Each number is 500 + 50 x the weight over its row's rms, rounded and kept within 0 to 999. Layers, rows and columns count from 0. Numbers have three digits each. The size before them is the row's rms in percent of the matrix's.

# layer 3 attention query, 384x384, rms 0.0452, rows 133-159,165-191,197-223,229-255, columns 288-383
085:602571478559580561441470464534465502517483540478526525508554502555487521455471500479558428523562381456408466424383558527507475542444457526457506547458492503503453562512495489538527501413427396531487390521482459516510513489571423459561438522452520521552509561475516430439580521468502502457
106:489441439578425488481553531515521509532475483487527500506466395660513502466507514478411535466493582522519396548523508511399472470520487519566577576466387489489493463527543589470508528556462487523505579489435542468495523516509536473380511522611469536578548452483452454519508643458433459439
097:572533575519393531544556419581579441501474555585378459528539468435523462470531412463474546475573449583535523478416463586408482458492588489502529498431474570555527563542466468429538516486585476485504576550556528482479511445553464556497531471449510492474529596415446493539487490470536523466
079:502534563576497511521523476503529480524468464472517516507446543554494511525404502584437511474460579441521511531618490535474544435544573493464545502550524591385489488445530475464495452565553471572475520525521581488590453337441465389464603488491497563577526485467461533471544449506549408484
074:535468611568490528487541561433489561456403469528496466559492551562472507570397541508458481554490494571525554539550433480500585568535525493545562554574496494403427574500526468464462392559510496483449462492469471483523513520544536468430569496520417561469403498559547434437499504469436468524
084:467476475481540489426549542507597629591409476536542519522489476434529500528465493394468478533514551412537548607518458589516490521561471404444460558482498495511533563537493465436570525527560615524517518414476549491473601602401413449496522572547439610567501511531516454634499498472465481482
098:494475585482537496540444563493477466505477495503485517404559533610510527487424531492452421460524518497477568458527563558435478549512554449547537489537549468502559521502455439557551393487547497515514481475571551567602498509536528560426450433506500473574465491514405529482502495561529509498
094:487460447434495533496544430516611565578469545476539467373498559602468509530525512511510496477494491470498520494619536507392474572475437482517480514478432506523420437427525477467454566490443480549572558506505589473488539489478503510322491515488465443522515463545517506420568534483408508536
100:485539540513492461535477473456443480498444496567526420444476542494465485478506513513533443544398463427477508544655477576395487421520505470467556460552651481491530416545558437498530617517592545567564534504516504515487564600466504448419551450545400573592550520457496525525512484487485463446
103:490365510531491528552492507465571454518492517403494434508467548458482519436489429460460437506461496464409546485483476419486531565463492563523454438535509494514541503519444496497545370373519430511594556504470510501504420491476527463495518438552449617472491482519523531459543499480562522424
103:476605558472507503449422519524548505432500469498474497512449470425478533455469527494565555424484473532467519541423515492480531446563547515467511526456456488530466449549435470481549568476557563409498427465607539461573533448574544502470475552489445491470390513486566471441547460517497579498
104:464488551578527508481445505457456501494487525469463430540576508575488471453535463492493483487457548475568549523477490573618483466515538555544403440550519470435538537527475528468531516496488582439565486539538521502463481461582420480494558453519539456463555498569520494543448432448519465530
115:520418520517501444573555517487544456492522530498414538497545476403434595475424476524470498485493483534492615447497486481512547473557422436473471502462562402556566520416470582496515343477505557412457454453410476495518567445463498488552374443507490475531491415564510468531564450424460500474
108:468456441400446535498587436553491561453494495460470496462527577418467586525419584511482579480462515437590519535555477532509478486478508479537404497562466481554624564429469459562587483494481484532521637581509438523582468510573471530514541563492527465395469433466433455482408462505453435553
105:455508470475449537513455553493568514436503355536498523464472417538524491381507585425457456505439524455566493427461454573456441461632550520532514516409521531464427541549499499544555465566501561511568463515528474517600484550566545460493431572442500545498448469499492493525558475590514534493
100:578482530452488449547510520474428569489517384487434413548494456579474458447524547430446466567470490549446505501520500564525457563534455475497501545530528530536488540499448531501508396540468395526457447450491440477434538525506474371426430507487505466440466488536504470449460554391567492533
105:427540477494479551471601462486528472513458558468515513451499551471536439534455543542533462449498494548526474544513525515474546525524502500502576569452515499526414497452493483579485518449520476514489473458463619400563469544503589465401582493541523445495530495552454537500352527431490526536
100:467426489474488514512542473507599395462585481425435524500349447446536503455482565458490445452498490475457434489587572463468557521591529516512491520488415436475586445502461558553477492613378581501505505554517438498585478484477476484513558489547618491460537476395480487400447518467449441495
101:499529428475476464382487502481475522514537573534584499548456510588419488587571520496482491555605499439438473405409529404470537483555470552445379524524523575580535537454568569524418505470547478487498458501491428431462493471483492448588483542529494425582496453563535549507411539546530432511
105:462405419546536472436486461555475472417502431588567509440469507470579516462504536485437539489470498504530491502533515510491422493431506543449521418539476519462501444489471515533482468468465463489517524529497511522483461550540475476480439465489575507539525420497453494598602409503548562432
113:484480503555516529613474434553519497577470531429478498524502488495494406536534590529463418486489503534554445495537466471566567543483513479516498592481558528463579458482465475515464494404568481442531429465462588493492473513398591430504497483576535531489483518440488502504486514556523453528
102:514513477535527460492445556492564531393525454475493514549521485552504549547406550462522488549421420458477480498501535423526533536571491479507579534403457567451474482584463423493390548480473554517451488552470515477572458461549452394551476487543478566542534549574481515505612479506607498480
112:503610441541555569593404594523569554620530503511458497518544529443505462431566510566523557458472487538457506535526538508519498491483507569539504480461489454496556540459490467509423512487437486534431457507534543489453404508487504457418498569485533507519476437604549550493454513532519602472
112:464557465583476477530495548474483494506527402457479465386521532399520502474503490459583573459577526464540495551497428641452405479440463483468569496513527571472508480511432462417538458539498561471484449458513461495492467473475512528533468410459529606474487552461628612553444414506527568596
112:558499475539481489517524594546472580487500424492493567506541578403407519412485471470542583584453496477487537527514588517498446532560458530444486438525561493530461564530474514508548579521430529413446511554504479452559539488437518536579513491441502489565439442443573465551468476397413472517
108:509453407583455508424442509487510574362513519536571494465579490478491473456455457553483492479436542532456534445531467413430516390488557528464527484513453550528473563521562487473535455486492569536507533450546455505457459486432564447515509446520518430572547433499487510505414486431488451501
111:478477533484528527497439417419395427488544476567558525412454541551595520503487471419517430523517545514546537515466457540383526487470622463493523447500499534474473544482525506514503493482563445472472530535431462500535465452459475456465636500489412519525469408522481452474484447569430556439
087:546567525479536493512442540482510604437471486470537487554458521487477540525476509515551504494510496454468432517486530471535543476557522534459540519510516582503526435472465454452588570537456449522448432459470437536493422420495465515597442460611483558507480516446405499451621456523488550518
105:508494500493496531600457515530591523366381516528504537504455381605485450494597534531491444509531515552516525465544465518494510483474495478569511575511487568457479464479604524433537428488507506508539540469523551509462470488523562481421488545561423362617511478487480634493520437646510465435
108:492532389531474522491551573574570462516476474562402509579534462551509531492530471522544512459519447494546582578360514546429494553505488540464640555548466495462552488509511479464542551484458475576474485561504399424535482485603487425404530526527548560461492585482523510495512470503511559485
080:505438411493570450533541588399476533498516570448423472513494535566471582461464539549499501536495475478452458525502357525380383434488544520469540435556429457526510521518511469504501495413537567512506534425545399429417462451466505444480470435618527496546546476513485579495597503512395480552
070:469549497434519488524524527409383561430401516512547491584484490559565537420489577485494441573532464507471485475517365528524507526549430524549514429482502502551510553494473435551535579420576492487476477496404425572444569463579526499442589500362425505428626517468441467442553507544552541504
067:464462428516370505510606551476480428588489576460454565480520457521458484481531517470480548519424388447417453514521460436563437476524565428468423431526531518505520499525489457477440513478595533497468480454491477590535556546463498445459475505424473576491567488593464463479458480476498479353
075:457459497524432427554514583366487478425408522506491543592417548564514511507466595485449487540450451552492481495506486504446560562558482462505491459537449452480465506461507500472482465529520481467448475420562492507519483415505537476452468475520507471473523524593477535424525506507577470501
082:455391503386470416609484527479545490479521460423577544466505515447394471453477490442578437543502473442616520564599461554487499495541494481520611450527567456533464411498587469411512523430548526522524489475503464466473527487517556529455457487451375503501558553548443546493537478650524512510
123:542459573479429445504547462386489551436440545439506384449477444514450563615510523498554419464462464465507421513610507556418413458523532544463536501551463494521474319517576583584597566490515455539401483472516605556456512577444497436434639436475502494513549433521513490578569443465424452465
112:503476551427497445629454546491591460470528555460480567520512540636512438478600479575529531472600487502419493484495465396435604500464514478500545524480523436463515442507528491539575508485410495547492439499482470473402440404505506503441387551534425471545503526390481460554507599566519520397
106:486598548477514616506498499535525579463548446507412515497460523392481455453593577530478437497443502511551602504359473488470416468473541490543484518482568412448379479487469583515472490513500443476580450548522542497569547531566521422451458517492546495434480444429555461521502513534460552455
104:573505649462532486458533481584549445437428573488461468609532420516472441459479570487563560509510537538483535469464531545541502505528642412529453591481444468478510525475691583556411506620466513496398471555456460507436559504547482611533521500572451454538456546502522505453504507494450418606
093:475445425472533473539566455507489513491395527501562588569500467432526521466433618473560549414400489469498570447519559474560579409561524474454535458543450508456512503464561460390486468459479460502490444457432504434437579447558476439546452496536518405449545550380379481524618547451494573474
092:497454517450530588467567464440468576443586467483541504560488501556570456484440489563473396535410534550491435490474516550461502437481566494505461471495480370446507535489444442498632561578450508512519417492434578453593477373549547486444541628553433474474482371475429527476472521484403499516
097:496557448527505464467552498500435467495452430469483617535552449492501520555399452511493497496477494527463470469485493464386525430442493366567501549469534485546422509517502568568500406394520432446484521596559441474509483529497582510549481491525573512538482505515477503486456523480528498594
101:498596539381452619566602542448479463572421433544518418473538534481444602519455387525566477502489576556509535574578500563422461470461509515520497423422485506469424474430462577561541501524471436491509430537506544566508517575485465493488479507473512593529520496533510500541559547578512477499
100:473532444541441472535534552514434511604468546546548520466429422501489454532452508569420586462557453515527532493545533511505435531565453562539498482443519557488479467440553566486489498512478465521465548475541495468566407552491484540485491514498460481484589566548415510461466527456455530476
097:512529490514551440479442475579547513569513503560484509431512531532407473538403523470439606575503464512558490551464499507549520515502530466550487508541457480512559488549411456468519451513501536445401553543453428513568520541567577448489519535550559518488473587536488578512482466616492451446
096:526527487576536535517430437452397586546496579497410476473543484515534490536523460541511505454578530485438550519466480563497438490441465557407447565429479508575446501529507545468502486524558428433427493513537474522467487585483544503568554612574582562420510451505507421486523474526479452461
106:521494464444487469554493457563512418482508498517487540481424453419550512527540543531470525577423532454453445474525497484497493512539408493518561439463493508444452484444429437461497527534471413519430524558514445494540500514545453468467398514489490565501568543531441551458572462480503513473
104:468581452469499509438462544557434510573459557510460468449476490553439561504510451465453423536519454430490389475451488494498454530477495536529464493497543469478472490491554524433595528495534517481457553540417532557356442568468490498471539533522579410509574496524508490577493516459472516540
103:526473506483547491517512491516465485454559547495537456459536477458415552555447498445564564505483526507482498446555524385475465514399459530451530417535536530483432378439522515471426502354579506525498476575496570495388603534405493545580430448477508538543511464463479499510485528526463545497
094:482534475506656559563450411456627427580502424563487514501475485519508492533510618499553454455475513485489501539444494453521478542453482487531585604530470578500413546523429654482432516509520580482441533569487514492527555557583553494453505461516489537560528506553631540475562608504484518546
103:569488465501489568408501492433480550502494399423579517449526558485516463526474568395507522440455526560451419452509558592505483441464483523539507498593548491548427514500530497527546588481452479529504517559504497518465458496432510523449587510544515495499561438525544488480521505512438451489
100:576462421457544504474430571500509513563472451447526486462576522407508525477558572472557506517432511599417510522422632536475471549509545521493514482475475587486545483601563525473483502509462506433554450453423504542487481438576533561636416506532648525522527562396644499465524462450473525594
104:482526491485467479496441415485464509485511499497545572505510538521532470412479535376524537455512489498507531479616496481541434466493454565486513504585459441479547636498534389511588538495509481464530567470470497505541437527596474496527489473570433433542588582501429483493529482453597524420
100:480450461475409473426527465539392507442417587530542563463495460505541472527438539493490509496460506528559537456563508487522514465512442521569556530580493547406484535524471495483531463517461530565556468453420447527511457510535487472478409498582548501515592508488532497557580529488506491482
073:549510558411562503390483568534477544586473525514488506478471513437516554532496474516543511527460463527513517579520580486577523505506453621491565521570431569446538497457519491445460548574504533587538527556523624449434461511444545395505459461487487463465490414464537568516472436512473455501
102:488422573435460451486587486447586424506452510443510608430457567461404466563590546524475468542493558490517516437472569446517561537453432443517527512498500484563555411516569581547535520511561464440434438501498532507488505524425454478399552537567504482477521423474462553496465473575451458517
099:518477577507520580559453502575450501454447490562521525529531480451545441495419475475533555459571480551391498456460464519593529614558513438435495523479508457555536647461457491517525399519569522487491536538452476570517487481460514527512509523553562488532454481508626447439591435546539517536
118:598525488406549464417431584450510400547557556575510491471349422515522498594539488504517487552534446474446486418479498537518437516388511469402460507499465565521547526466466493488424543487552486483503558454442478450530416482483477464603499477468493549527452494521472462494462425499483523524
114:420490449590495455506465434595525461429559510471410497569419472574464472521512549528399457424527525505478503361440533550546525555461450507572412458481462430492496486549482553473571519414410430462491528448390443493587489468480471548497493511590532477516443529503455450434451428457559540457
100:464446476495467562498501443480456465430548546532479615489580540466490581436498429470568450508561457432467562428446548482551527501498458467476569438449497431528567474433495509564563573496454455451533502478432411513451510525592489554528462525588423454486475417531564505516452525473481577569
095:416528465383463420561518512581548546518481531522480538432512545561578524540499580521557437494512431497413477460526502414546463535498452505543514571461510475569568502448443527444521547492454533486530555495430528557464392548461484416499429565533501483447543510531499581425493510535480537529
100:487501587592443515535506577548425569546540545524436564499555489550495479436445544478455410484509498423522516500412526564625500493496424597532482484412543568499566529497510532568419488528466506565554468441455412530507473548502584613505485522523566473527503549527610477567513562481473522534
108:434579540602529470468460490471488535525533573451470523507504484485523527475553446489472418473471486413573483447487525573549406447434447490554467447469497431563543439456510535568536466479438504449621551532499461543468494529534481569538493538556496558533447568557485508500487423448493592551
098:543433573476551482466449525581522462528480505489552499434599424592480483570536531484503471568541469484471502545463468488498416456483456581541431539500594487534530396426403478504516458403577458469464429511475436453509518586517484471567467569474461513609521443439467538469544450508510436510
103:509470532507421452556432455514427487473512449471400563538512522398444549409491533554459482457577490466438437552507556474505529552547342443549515513501535536538465519558564427440533517426454523540436406436473442507515579474514446489559458417513499582470563466490401520546479465509646483455
097:507527470522493567532490558536473542538516407482447450537483467510466477480511468505485450595532515514534456508428518542509476508566491493489514458496457420592552553531475495457512421464493550488548480450510416539503503536458434448561494572605512507593510563490614551451439386568571538516
091:487508600564570524556539449470495545560512522538555528485638535499474528563526441445530560412468407508514519554590447489545600508500427456507483451421487554456514513554523555547507480456557505492481514563486512487491540479546501458439573529566490513457488512518445521497374543474505403485
092:511481497522534490533420492413519506474511536503450516547511585552481570469589572373558509547510529498560414473551521548525485547505341476490504531505512574488507484478501415466501507444509520433479431532464550506457445486558498526554462424597453575550478513406545503556559473560568520549
106:448480430571504458507485476520492522497460494573489254447465612462369491529521428467530501439509484523465492550443489531490492529508437530548532498509559451545470605538606487473461537468537597540431491482538514540514499600471426428507573441469440598492522555457463526565499504536490564582
096:450488402464492503505536460474484443389450471408558569527449666534549551530379418478533459509468487460464475456610410474464440471470555500500522558525505454554529479407570463478487413490438473561514545463456446490573538522493470549416553400566524470487517541441507450424509480518496544561
106:548307512498409451457413611571572533476604478526463512594547477538519454432473535450560472546480440486469544407484521427599531437526572512388516444414529480607506507459503543583467496477433512547499534493497506581526491479451543435492438449452461349525477515534505454469579525558473477500
094:546535500473510564548576470584574529482440528531547528469454558505499554561620503453534551571435572483554515491539565487468475552505505488467390565458488490546497505421573378525510426517590546482550479646543465542467495420506368429514514592480483468502462540467438510495467517500529538473
093:436448476500554447507517568369578510548439500560500455461406545529452420488536527491560581454482607423447477405562440587519491507513453435453476459420444496542530502599512504506485567505562456525444450513536526420438437414500492570433461498518422456564514509607489463460521451479472516474
095:561513496500564529546411497493471454542442507514532519468528468471459411545523516476496538470553489529492433581477382512531458518527482483555614551429476492447477511528470457486428439520592598419521521402524525540564512455490508489507485510483452553451580501455516575492486461483500541514
092:560495475549481447428461537514538565479516559511536472516413513552521376439424447519487440520502437519451433419600518502585437472577540491507472624554441467482541392451577499456457495481491468509546577435409539494460410570524489521503556506584505539495536544450462546570385489457468502526
096:522453494460580543611516510619587540506590528472530498594523503445434543476483453425542572533431521496463468546425504470543523460516501530410524513486541533581496480438495511506445491488501489491528437536525560569450465472447486476448384505468560446595455496476486537470528470512531476495
092:478424529436546595528560426443547585574458511506522472433491528436485508454430552491459543514450496609543492563468529541542495523606496449531448563484416487469474555547443389478503534467559543562430535505449506415536522559519548423671582504486511482554458493534449520527528468566472471500
096:469454453508470527564528542498537475562621502542486497486500546434518543504576434578457502480474524500519360544582508545553492517600433518544486485503586469438587532495438455579507426511542492559460585468526565525468510505483466568466518510495459437489406615513520530539522437556480386479
093:513437471482573447408542551505481475527584493505572544581406478453537499433561478514535586482418586586612552495412462501404475473534620438448576547510531480512483497576546456456541558491481457594548577467558507463510555429550518555608416466502487494513517514497522448428506545554473399468
089:513482474563525539514560545579440516556405440463477518490516475536553548399453514489509577433558481463469458430457447472529491522480546498501555510484499535467480475459618590471479464340596408555483560460505478436451506406498555475609503441569397495565550549541573555398546544483484561409
094:542459477406438550463529466492455515517480550482495517545512484497437549575496498502506524490545527523454568473506622496480383479563503528477454503429451525479489508524438481455531553468478471547494586503519532495559487453453510487587398430566553561615514436625457528430434461457459516423
088:565568520525534570487450558490474497544588558514465466578449545502502492478482463521510529533462456479448503478434578548406428508530369494498534463532415572540423529491548481600447603506449506487385534438557459443399536435522567546465457489459449495590487600554533553532598521427484526528
096:504531527450422477459523625543432444523458479443452564560486475529440478489514463459415535448541563522442443454478432536486569510466535483511439524453492472569457522532474550520573513532474481487502622414488513436589486509527498509584493495518478454558499400481497539482495497570440453496
102:464473586608464596538495489556486490605472446528546428546508505509555476533507503496466481518558499461539435483531525436488443521471421599470439514510423510434471522468516481503447506489425596513443457487511549522376462501542494455518601594431471514555457569539526530489515455476571496493
067:514497529510577478584495506465577442593550445539442461382525599536481531430448568532472533455496563534532610507549628578401527471519570475435515395534527483456415482508447454554509560456510488534532420470484545491499477477437547379477554572520457540545454530594437566479474567527571544546
089:451490509474504478541435522462526422493529476477472511578504378582469530571488491518510503507509529460424523523536416450483464598499503535596425578453501563543547463502563495427511466463522433523454491522465447524485518601494479467455536418526527501438517436520476356486400471417518485482
121:405548525498546547510479556486484489484526527444461544494539492519462480514501438496496473444535467497437525525532483505533472510493494457506420522509507451527537513497557447425522479418503538474511463453388450435568497496513445481478491508521418524464557454562509473478450456507527535475
110:437433472496515421497517503444561546573501536500435558530541462557511538451455547501510438460489471532466551512474527498528554547503491523592470578407559552477517501511607478500449587505538533515459475499417457475547518586437507561402543530547507408561499513572435375513518540468462672423
095:450467445409474567632540540499426542599482456485571493497468526515512517444426576496449501471541486476468453523550498561556483513504414517471569512510577478399529438475466498556479508457464572608528402521384440586435460489525489530472499510555544619587564553540561559492535556459446439496
101:389506527527621484556527463513521506462475494414543331493483468415505488461470496495499483504535501386474458530455532588492497433405479526486494535578489469506559489443494514567590508544433464534569457480449485556458443521529446564526567511435636508525470536503560451548416396481475516543
101:460536486446589463534445563564563593487530524451482480512496460488428489443489567498472438435473473479485535544507467584508511523515421523579484537455541499454476469569527536490517532575508392522461465491440607460492444510551465436484461546469526594466450434577513470521515553498493466484
091:583485501503505521534399483497445567494434392482410412512575523489475553536429523516476545501568464496503549545426579538590555416581382457566479518515530504488526438421518440501560575426455595411526462537477463451569579479541496496520417394527453483492525469610469471448532516441478540527
103:544499543418500497460546512432509440447527454372540531471388476568471385581549593504531490535588544522484507450528482504458502441566428547565508501393485636558550582579508472498586478505487483487496562509462667521514463555539538558520512468464502403488513435493566449448555501478511457564
098:547467514535501432454590542512521550486571467498491534546472464471505514500474466567472654537625418462632451532504525473584466403436523488594620565412509505460593511408535554435523490507469529567464532491546566477499527589452571593533450612587589429530493544523411449450449490545507449393
101:543478547541494451541567516544513414466470562486500506474551537409481504500556473437595550483464563511566574415552531473435561375480483490475582549512464474568492467620450453602472462506439525477477504554486530448563548481474546568586473527533529516460531475513484534456538604506522533517
111:458556394469542512519466525488514495456551487471577476432449556382520546529541473527530532489558548448443550555541503531533541542490409477417480555507420428542467460607507492527473571487550497549479509473541414538409525509469480522473539595375521542455455612519559413547550396521479525504
097:479476516469542442564504520519553513399469541456476598521558448591519519477414544560473518492564511488572446544394487457550481507506514518533495553502515465460541465402569549506416508449445336476463501482460348520500491555545467528462524435470462497457529461493511507451475580457507493573
087:557391557507502541496551497511473471531514536512468492479456489471457535468440584485513494566449450467496427373498515468574465399402522548575552531423477489509487502470468463499461498525557580491447562488608428399532543572505507424572386466472512399496516532524492516423508600466458466590
101:508518462440545539501488483537418523595484565533489430470533458486417528427469511485533499548519460370485341555453446446546548576455515494433527578442506518499493591521454424441500528502583578507543515582536425500553531574526480502433492430495542568479572564362487548449594567533492519460
100:510567497541449497506537499610595569476515538489552484565523550454415426479466484345456551473539416421514521612501504535482554530479497557480478523511525484476501518479453560521536550496477549451445490493565464540503552446565448565545461523487538513540438530487487512563524534509537427516
100:469485454564524478584471500514483414502488499427538564432510427398504445419420493519479571494459529505543518541508512529545518542540554574486476475420497546490502560548576505413480518570511475489456437526436496492593544445403465438556409448496424551588522544465490510478533472538524430508
102:539500456450525543562492521527412609571491452530534544494479396552525484521509514520485517504544430396491519445522513556481613507517505520637485546412527509459537424543503607513461560472442469566465429494374550538545453528490449450489475470363550508486510460515548408468525496475493547467
100:457471447336506497556433503469631449393492514579593495429489486430488410495596490566487498554595558484446416511468576429503461492514480539503516485408488572464572551407507400455498630509523437468576553453529519488531513511449544462569418552420568465455482551535524563454553489415532475477
103:554408425468497512523504526511463460486488547473474517444455461484506502532462555431513552566566476655491506480590481485512602492555499459512489467434479532589473531477397391474386543453431451530485503507390498527484503545469519507479525557489567509449557457464461540508421475546532483451
093:478567582499450539457528481434463487562455497524479499470473605599576461531464568505541473478531498425600418444443446407494500439512516568490502470432487582465511462470473484460493521479440481476513492388439544419434444426526493474558461452517547509581572439479511562475482496484424488541
102:476483545495433482543419367507443430488429491576539565556482600519466566443495511512447470548488522506521471522387517492553607492540527481473585485490504468406528550495484498489455468487511515476550477479421458450548451442512508506562431445433448508448493488463541516491491576445482514515
101:340465353515532451448521465497523552508506531522513509484486441529586513509540487464541547517463503434555592493544516541524431496483530560526465453618521412481472533590509485573507508524492517576480504533501407526468436481562430498491541494571430497522468456393523412486512415492484562553
100:559473536521425496530453518477478492528450480432631536412482476567523510530568568497505423550559467569410511461455592466451550563488550471540491571445495538428548457514483535315425542432481476540458560473455514498508418531493532355475443498454467469490526396450425579410466552503498490420
# layer 3 attention key, 96x384, rms 0.0455, rows 37-63, columns 288-383
141:535509494526474391534582434450501591470571586483545467497488474638504489571501494515482430428585443364512518474492528535350456383458515508426511552456458474609462487489495529588481544496452483536514507449502461522450441496421491541468555447523479514583409497565460476501469385540397544459
102:518469427420403497506411628486464576520502631444531405432481473622439518548476473503527475511521491438524536462508472510472497481487556500503517512513501470493454514441509477505483476622500492547496546528478441486504504576475556484398500477534536501524476489503481511460514483497552569534
099:509460457525428501496567492566481426496525480558494505482481448504586397470586439452436550396544540458539534565465636508394410553437553442496437433503513585511485468563434517501494550503503492515514509489510498477590424559587486467528560509553567525416499486488401458578546492532528492578
077:465461519515525479431612490511533451524444518487462510584546577536539497570442646532509482524446496521470558571524544498471469531422491546537647585554509506588527534502575477429453577585457580470474496492479491522480541508500446499477525497481517613496457599598468494485505496449515498522
086:522504484424453464511632497432475443583498475507465463515583523513499490521447547457433498456470532499408471542562481628456486448506519482385538498595558561528503470557552435582474572575480533477492540508547501409415576448471542455518539437461478607477438484537542424552459391486475465569
094:568431510500502345459484516500539502550452508478565492526509371549519460577502562453537502402555518481455562627549443510416462475550481435491483614490501537573455484560555522520503505527492536541497425548481583505548455526487470431478564456498537607438505520537445483505475448522510559386
103:528451483595538578500410469449553525414479490588534452492417410536411519488494438459453470532529450529610513475506414493488496530513414546555418445569506565483503521442497524455528371487499538476519444489465541548540544543539532538505456502478584470628495539520508534544522495557485464561
097:500465450434564451461551548487532502546512499410562500435488442590550546559623602512550539490584462447535504538509472546532558482447527486473498559531475482531506370486533425450469561556471451513588509506549554470497474467421472464447533482517465512496511401480457570456474534571452472438
087:436546532470486530555481457526368475424502546551480536433526556521485506487506516493510445494560379422444526591473592551468516481452424475487530499437540569491500503390416615494588520504558409585428541538480523500446477573481452502515574468523512528462465486562452358566562501543545510407
099:420454481542508509531536475505542583482464485539542505552594527584511436585492475447515476354513454481476482454544489442495455605468392475529510528506533563475518480453501548504506549482469517577499523513506554512552400440454516489460486388578389517473522478474530428467512545562512563548
098:409513480502545505438452532595476535444533490502565542488504472534568483502499436502533518535633509462551561516420518486534508519496529568488452420428552478436560596498442487492413464489474521484600457472519532525522463471497424524473591597524490466535351457464585436539488446487554558515
103:479569476506557423524449347466430481488492547469510427467573456466470551436625588529533486556448604430489581497459521548545524541520538488514478605447449590500456412474531543541567478502435525541505556470484480496517479476526448503508582511496524536479429507513459511524514535436446368503
098:506422506488501433530539426479449452526578470522451461518559462475497434465524542520446412554481438521492482490522505552479445537535503509575534510452563443622475506519559487468549532467519534590539512519479438544497584391465459578511427411475544475481531437541545482638514493548496555528
099:500530599472447489447504436544563472474468496496579487455513415480452541449598470468455405476367610489483478536472482508414486448517566495445414499493537469509556536521421509551550518519535483512634529516524516451539485478475421506549566506479483556424380514430487517463574487440462448520
103:538472531436474534465437491534497524414480451428524645523478469495526494406423513470420470521477516499582524466536504533505582464526475419457451520600509558514458557525410501467540459469520481429454465540459457514604544389532521537587498510505545463512417536532465433470539468581608450473
094:545526553510477545512406481539512537529541479554519464580543465526442604501601484513515404456506478525491495587580446504557540505503395519429449503389545581464501624458461513429438515494530462509510507514523482510403426518532406454461400449354430489591501560533421464507519596522581494537
096:493490543498504477601587452486478532532552546480477478549493559454514391547424574540504581496443503539458430522484477524487476492429498427611439623473379538509514434534572544553510485494460490412490492551460560462548482505541449580506532511544522477441561504422486513468463418479516583542
096:506578427430558448435480563445502419486475502465434412497455429540483501421545539526434526441503426407459450552415433519427550410484546487434437555504492604467526435514418485483468478550445503528453619505517580512516505544495596542541526516581517527423510547516490522463484509494519477483
097:501586508515429586467451484546364554543544528511440470462579439467494450511498449436439449453614509504540550489360540461478503516554505483473476561545479617424457454503507505465509527486536455502538525524510504523442462536445528530533567589451538496471476485460517562570480522576475451506
097:453468469508461496450551485491421539501545500499430598454484517460461557468480638486456470458508483429563562500574487515489515451479499470498401491635539541570472497435580518443536472541496456558493472486536448479418483539479498567487579486556556566470435504591448468488512484499468545544
095:553495473460519461501534438534623483500513507370389531542540471511516477601535581515519528528539495492529468494509441449506519532563470467480477476539576557479554522569496552476515604463576542493551439450563436489542501472368536497474498457458546496591457435438506554553490490603589390449
098:460468490549542437572502469391551544545570549485438465548496486449567443505482502529463439465514397525445554470565462476435577580475460477405551494421602491419501544586486486444498524515527445547456464446498573432552592561532463428516473509551518518484609595515460479530403527420555487525
096:483502438418550525585390477547535454518396395554482474368446530529439499544526562451495490493483491469355432537489519531468440454474563470445502513493571434534559438514449476481500553547541485491558513454493490541485529496462443430397553521474543532600476497547549418545532560463495573448
096:433495487504529504421429488440528560439443417439466414426466462430548602531474409430528451490488526533523541524390484560480445539502534525525560431548472539449525521514433509497525570491491528489443500483493491512482380534523535477523425523488513528521505471496567425541426521441565595529
104:481571508560534568530572480495466546433485501471442475463466549550477561467465491497538501470523451474493438477578570584454522469567379607477503448571517544421439531524454531587473506493533484522510488571536462556535431453501518507487533455455553496489398485431541460475544450523540509473
101:524473487475399544521452504430498477500598506553493539556608483535545458599510480493462478527400548560437521554580529474507468455474492490475519548541441532612502594385503437507588497470483573482492522493469503522557467612465515593468459533507566427441580484517419469523548502485538491515
095:537511458507495496511382516437465543539543463485435529547529549475505487398545518566510434543511478410443503444565552491497589481515519552581479497516491531492517426582512487505447486475534515525493440509445389473518448488460488528521532517537459419527504467472499439582535583468497624496
# layer 3 attention value, 96x384, rms 0.0471, rows 32-33, columns 288-383
106:506476509477507417506486482504558474545525468522501578529525524478413562490483502484437439464568485426447591515494452488516529544528531527563537418481508476493517481500502466476486553526605519479474506561378580524447492477477512457391484556592517484467560483615501493482435487462497500483
105:504427562437462521498493531504495572477501411505513549459585528479545446487543452552602448468504537486500448527378560515579548576502534498461497505516668507485524527507503596494482571470466472515619487458503448526462557507508416577572561451426518419507447358466520484479476440460455484526
# layer 3 attention output (transposed), 384x384, rms 0.0844, rows 128-129,160-161,192-193,224-225, columns 288-383
107:470474494443478497477475547454434535527483447559500564489584566419495562524438483474418502496474567419541491491523584506489559519441430441525518507495511435508513521529546571558579518513459462524457464504500464494606476487475501497500318465495413477498557411487512437539593491479506556468
109:484498432463556412559557626494389350508532539430470494552479559438465438583482542519482534466568564528500428459612531495461543492538491453508509454502424488529479506505583471524426538505502421563431492500524547563490351521453532519535549520521532587507528573515417494530503469528545483552
090:473477498562482512470501434522486487466430476375551482484464438574543483554537587555573477532472521611390437480530482496467460428479491422457529527563520502528410572537458414563564461526437518499526538616544489506460526476511501504550556456479604566499438418407394457571518480500417424542
085:522472512440536487509531451417447504491579505450485599521507423516482507542466408475334548528493479462482478468550382344473520437480502516439495464423448506428540461506515499512576465522431586536454514513469562611568479470509488485507442532524482528501569556475427507483395410536452512460
119:462485516520498517507597487552491492474554570492486540530472494468507555522448483491559499447479467495481520522587494483520444436544585571491597401428428588484507489489571515419453424518521435527552557500522600483552423561477530574433478528539490499430525540528490531411386528583491516498
116:533529544529411524498479495521566638583414496512467547446522410447475454520532477480471498526485492503480548573285455538543580530552561550505539588526616530495526517452452537461523530495618525470580511492525493514487583494509503476491519475499449383577409510517579489535491559518423533529
104:524483515555490489502457509546556503521556577376512533499456506481496414472572429497559420481573444533544524521476500525541503422507497556502470551453585606381534539488482571454486523518550506593505418430519428502468536514446510572524559597442411560593507577511501501503587465538556510502
110:535482475455429480436474458536439579550379578480515412445434550547494435473527529519617442549554494539557477515485529542529371583479458506518483511521459493490480484545492430443465645490478570532575478488498471474485505545366519565400506520518470476534460523506498515502591542507520501460